Weights of a small transformer language model: MLP 256 squared ReLU.
Each number is 128 + 24 x the weight over its row's rms, rounded and kept within 0 to 255. Layers, rows and columns count from 0. Numbers have three digits each. The size before them is the row's rms in percent of the matrix's.

# layer 2 attention query, 64x64, rms 0.225, rows 0-63, columns 32-63
134:145088163127121112122092106142147141120122091194114155137144124133088129142132125135114133117133
131:101164125125128153147136136100139109128148112060106138108107136121141138114140130108121098132128
111:102101167135124141111112143080155171121117100093106172103090123146110105118136120115111123116140
127:150125071159190142148125135127124096119114143106155119105158125114141167129147142087137129132116
139:151095098120137145103106158104117121110137112156136105132124116133115114172079125133076121179132
118:132129077100119112116122092148153138135141153198136113135116143135114163114115133146147134094122
098:112127113158179118135132170099118119129108151102126131120113105115113126123107163075113121118116
125:149179082174143127103101117136099101140138108186122121112091069150098128140117123133124102125122
086:132134164145140099136112119121163152169125080154118135146134120146105090099151133114141130066107
090:104150129157130150185148124127111124125108174150110120090108142110096091153133161157130137164136
145:113153076156178137125151144137129100146100132079141124088137107089159144102130108083151131123140
120:150116131116101122137113136122096145076159128179156082187147140147120113157101149184089106100123
106:150155094156100149115113140126089143116131120166132081163118146102136113150083109158096100120125
099:134161166135120112135085100126130135138141122105131165110138115099129158117104094146152168120138
126:145134134170152121139153135146091121134111152100133089134121128066132118142111123129143144136128
106:140112116116107124154124159172120122120128126137150162101165141089114114120146149135104124077129
118:168162116145151142099129134144115132115156150115116114120132110151169129132159149135123105127136
095:158124134128133088128140139160077142153154126119133183148141119127159157115098135127143173129149
129:133164155132159112155116134127115123105141118169135125135123151101098139129150184125134142117096
120:120116100159129183156131160130120141124148095104108108110157145109193144133110124129123118102150
121:147116150138112098103125130155148111157124141168123177123136115153144086123128115126119098150142
116:127141099120109128101091132131131143088121120126142132098122122075121114110135158153139114140142
124:084144129159142121105159139122108150137156140102146123130080123136126193121154109112141119154119
117:133127094111144125104134156133151100120159113133120143130134136148133133148138162130143169092127
127:132169109164158106157118109131150141146115098132133113132118134141133148114156144103150133117117
111:151119150117125134145134117106092143119149137137136105141131121175135126121105136111138166080126
108:082127147110088127121091159125153136156127105152099121129074131115077143133151131131109172195135
122:139114099101122095102160111143132070119125159111160119189174119126119134126136115086112153119111
101:090113154143172126104113146120138122119107109112147156137109138094073139156147140142132094133133
101:137145111129137130129153109131088106090118125075132146121152115146131107163123173146146103200163
112:151080198116098112157108113147133113127109120117131134096143151158137138167133107089136130128127
098:117167128129148114140140122139128156143154111080133138104091109107132193129150101147106116194125
137:106136137129155120148134118153145130132117117109109147114131163124140149104152130102135132103141
104:109127144119147117143126112152154134143122114107089157101124159125140145089149128104151138095154
140:108133147114154123147137122158154122142121121098095152100135167137141157095152133094154133093151
143:108129151114150120144133118153156127147121120096087157102130168135141154097150130095154138090154
122:150113111124108145117125119090115141105126138152128119155134109129113104155107127146096125147106
076:106148135103150158123161127134120091146102147107118161104122177142103119133146144126147110156111
042:149138163081128141086148121140100079136130137155130130126149147131140140138114155125137072143123
041:087117141110077098132095107140118113157100088096158136158064128091111120103114131157140131145147
127:113143125125148115149132123160146104126119126102114156123133167153132154122152147085127123120131
123:112133143119151121148137125158148116141124123101101155112136165140142161100148137094148130090147
062:144132109141100141107130139109102118115136139152170099149134102127120116161110127160106118153100
060:115141144104149139141143112157172132131115122090088153084159173133154171102156128097155126076147
160:110130148108148123140134108154163128146116122096087162099137170137141161095153122091158134087153
049:154124094149160111133142123127119137146116118110145109149090110129124162174116129138122152160160
063:155118126117120108126098150164108101135136139139157102127106107099131149135125132172132122157129
050:095094154123075125102124131126128112122114112115117135127176140140106090104098163107135119105109
066:133170108124119151165116136152163153118141096119104185106155140129139166150156140124122126100107
036:120159148144186153174161132119124152106151125125119161119160146126152130157138125105129130125126
080:166127119139130136160156115118146150096122120112148091131171129107166149086110093127136114079115
061:089112128142189137164172122093136122131118118091137141139133141093135133140132112094144176133146
040:137143137105161172154154118139144116107137145132128140114175161104171121106130105120145110107092
042:124147078109151147143101116126179121152138145143109146153083151085123143121146082134125138128103
050:090125124142124115117099153138116077155160156151139124184113121108117111125128116114123119133108
026:101099135137097093099100162140105081139138132142133138121132095145089129156147158131129158180153
047:092109126129139107131109140118111109154126131120118146138083136113070106165127150136128167191146
054:136087081126145136151154114108155122133085124080127098140134159088091129128092095132135161138117
043:145139141107129145131141115144117153116114103119102155083146134152116129189124167130116135155147
048:145102125100135152113162131100140105117130138136100129126202181123110115126089148099139113112085
055:167105132160135119138126147120128169086128156132126087084154112150128109098124125156127139121124
055:160147112166126129166127147133140184099140117113111116121168122139121144143114133126101115082108
053:151119128099144136093114122138131111120131162171122119095119110140141120133145101154131134181139
060:156136153118171126140177144105098132131125119111148129116130162120138166130122162136149110118130